python train.py --num_hidden_layers=11 --hidden_size=160 --num_attention_heads=2 --num_key_value_heads=2 --head_dim=64 --intermediate_size=768 --vocab_size=1536 --hidden_act="squared_leaky_relu" --norm="rmsnorm" --norm_place="pre" --norm_eps=1e-06 --positions="rope" --rope_theta=10000.0 --rope_fraction=1.0 --qk_norm=false --attn_scale=0.0875 --bias="qkv" --tie_word_embeddings="early" --parallel_block=false --extras=["gated attention", "value embeddings", "learned residual scales"] --init="trunc" --init_std_qkv=0.0372 --init_std_o=0.0 --init_std_up=0.0372 --init_std_down=0.0 --optimizer="ademamix" --learning_rate=0.000424 --beta1=0.9 --weight_decay=0.43 --lr_head=0.00335 --warmup_steps=364 --schedule="wsd" --decay_fraction=0.379 --decay_shape="linear" --final_lr_fraction=0.0 --batch_tokens=[8192, 16384, 24576] --max_seq_len=1024 --doc_mask=true --train_tokens=132200000 --max_steps=8855 --dataset="wikipedia_en"
Each number is 128 + 32 x the weight over its row's rms, rounded and kept within 0 to 255. Layers, rows and columns count from 0. The size above them is the row's rms in percent of the matrix's.

# layer 5 MLP down (transposed), 768x160, rms 0.0803, rows 75-83, columns 80-159
size [102  97 109 104 106  98 103 105 104]
[[115 133  96 118 172 184  84 160 135 131 176 109 164 158 165  69 121 150 124 126 126 140 125 117  77 137 173 102 165 161 180 147 142 147  59 114 123 138 119 132 159  96 125 141 123 100 191 134 132 190  80 209 125 155 136 230 157  66 133 161 114 164 128 160 149 157 138  83  75 134 163  72 158  98  86 130  87 142  78 120]
 [190  81  90 134 110 119 121 171 121 120 154  76 165 153 170 115 109  74 201 123  75 175  86 107  92 203  97 119 150 120 119 119 101 109 136 154 154 156 117 184 131 103 120 117 100 109 139 115 168 106 131 128 114 129 139 181 114 130 166 117 126  77 155 133 122 198  84 123 178 182 171 143 146 223 111 104 126 150 125 127]
 [101 155 125  73 105 119 151 134 127 125 119 150 152  99 202 182 133 123 128 138 127 128  93 105  82 119 105 146 113  96 149 156  41 150 124 114 114 113 133 172 119 157 190 134 104  85  60  97 117 167 120  73 133 147 148  96 158 115 127 179 162 128 131 185 106  66 149 104 121 148 129 120 166 158 139 208 133 140 193 151]
 [ 96 115 149 100 125 159 179 124  28 125  69 132 200 140 137 186 180 106 104 165 196  97  81 112 145 152 117 148 119 161  93 173  81 108 142 102  83 136 147 145 146 168 162 136 108 117 140 133 117 172  83  92 143  82 119 124 159 125 127  66 184  87 141 154 106 118 148 147 112 128 188  97 133 182 127 201 124 143 133 102]
 [101  94 129 195 131 151 112  70 128  56  87  49 110  95 157 118  96 136 129 123  88 141  99 120 105 175 118 118 137 122 124 163  72 106 148 182 102 135 158 113 139 142 142 130  98 144 127 160 148 179 120 162  89 139 122 108 187 131 126  70 102 157  74 131 125 126 157 120 106 146  94 153 105 179  72 129 147 196 137  96]
 [121 155 147 130 188 148 124 169 130 116 129 117 159 127  94  75 141 114 160 103  89 134 148 138  88 155 157  64 117 136 150 129  87 154 150 118 160 182  78 106 115 134 166  54 167 162  93 128 133 131 111  68 137  74 161 223 114 127  99 120 136  86 127 104  80  68 156  97 127 115  97 106 136 151 115 130 154 123  80 118]
 [ 81  74  92 133 176 104 130  93 140 149 136  65 174 116 135 160 113 172  70  91 119 101 123  99 123 159 119 170 128  76 160 174 121 105 137 135 115 172  79 156  94 128 121 106  52 207 115 140 155  55  67 128 100 137  48 144 168 129  54 143 125 100 170  76 152 118 112 117 174  42 128  58 103  92  96 155 108 135  90 127]
 [133 124  95 136 111 103 101  92 126 139 125 131  97  78 109 111 136 137  78 101 137 134 132 153 102 165  95  61 114  99 119 150  96  73 110  93 148  89  95 145 122 108 152 103  86  91 162 103 180 167  81 112 127 150 113 141 116  84 138 128 114 160 158 112 123  83 169  99 157 164 137 111 181 138  88 142  99 140 131 143]
 [ 85  83 110 142 114 168  85  90  75  84 181 208 116  70 170 171 114  82 155 178 134  99 115 126 161 149  84  75 119 141 167 108 134 173  60 114 157  82 119 123 129 143 151 172  84 141 115  87 123 151 121 114  96 114 129 135 115 139 114 124 118 134 179  98 138 137 107 155 132 123 161 164 146 124 116 150  71 156 108 108]]
# layer 5 MLP up, 768x160, rms 0.0997, rows 76-83, columns 80-159
size [ 92 115 107 104  93 105 107 103]
[[225 130 177 177  87 143 107 180 179 146 147 113 174 135 143  75 102 105 158 150  94 147 141 154 112 144 138 124 153  86 127 140  81  89 134 155  93 123  68 140 126 130 158 127 171  76 124 120 131 141 149 125 139 123  71  76  78 140 106 160 164 123 132 164 103 162  78 110 123 138 158 120 164 155 172 107 136 105 142 120]
 [141 145 121 129  80 109 137  99  89 122  51 160 151 196 158 171 125 186  81  77 122 123 159 121 197 138 178 135 119 154 101  59 133 107 155 112 169 145 131 107 165 131 107  88  78 150 106 155 155 157 125 138 175 138 113 128 126  96 158  98 141 146  95 164 125 120 111 104 126 134 144  93  89 152 184  36  64 115 120 144]
 [111 129 118  94 119 148 198  93  61 127  85 159 153 154 131 180 167 174  86 134 115 160  95 167 146 179 131 181  76 119 128 156 159  70 108 152 191 105  79  97 154 154 104 137 115 105 111 178 168  95  99 105 158 114 100 122 103 135 163 129 154 172 147 124  87 114 101 152 132  93 140 175  72  91 190 126 183 147 102 182]
 [125 138  95 105 110 177 163 152 100  86  99 114 118 112 168  80 138 147 126 101 116  97 168  82 127 155 125 116 129  49 126 122 120  63 151  64 168 121 123 155 118 103  57 119 108 171 155 171  90 140 113  90 185 150  53 135  80  99  94 132 143 102 125 172 122  92 146 154 188 168  92 137 136 108 134 103 137 116  84 136]
 [ 65  71 159 113 124 169 142 185 111 155 140  63 144 130  73 106  87  84 158 152 109 122  99  84 121 111 148 104 162 122 109  85 135  75 144  81 122 118  91 123 127 103 103 143 156 162 137 167 147 120 112 139 148 120 126 118 170 181  90 111 108  99 102 149 190 150  88 148 134 122  83  96 120 151 206 135 157 106 107  88]
 [152  56 116 133  91  98 127 140 122 121 115 183 109 172  89 120 109 113 206  43  99 168 111 112 125 141 137 132 112 130 221 106 201 129 108  58 153 117 101 123 147 178 117 109 167 137 106 159 112 131 138 186 115 119  27 146 169  55 152 149 150 154 121 140 172 161 149 126 114 114  87 184 120 137 113 122 120 187 162 131]
 [120 154  67 169 109 146 160  98 134 151 136 134 129 112 168 189 111 156 154  89 151 135 127  90 118 123 138 188 125 120 158 134  87 171 100 129 113  90  67 128  65 144 126 142 141 113 233 109 116  85 161 132  89 153 115  88 131 106  85 171  56 170 136  54 166 127  85 132  44 140 129 194 103 133 114 129 191 139  94 123]
 [121 149 140 107 141 159 156 167 213 125 155  91 165 145 108 149 141 104  80 173 138 139 135 206 152 137 111 163  83 127 114 150 160 177 136 164  58 136 114  93 103 148  82 161 156 120  54 124 112 102 154  87 202 153 138 123  93 119 142 104 112 177 162  83 142 108 144 165 117 147 126 155 117 196 139 104  88 110  76 115]]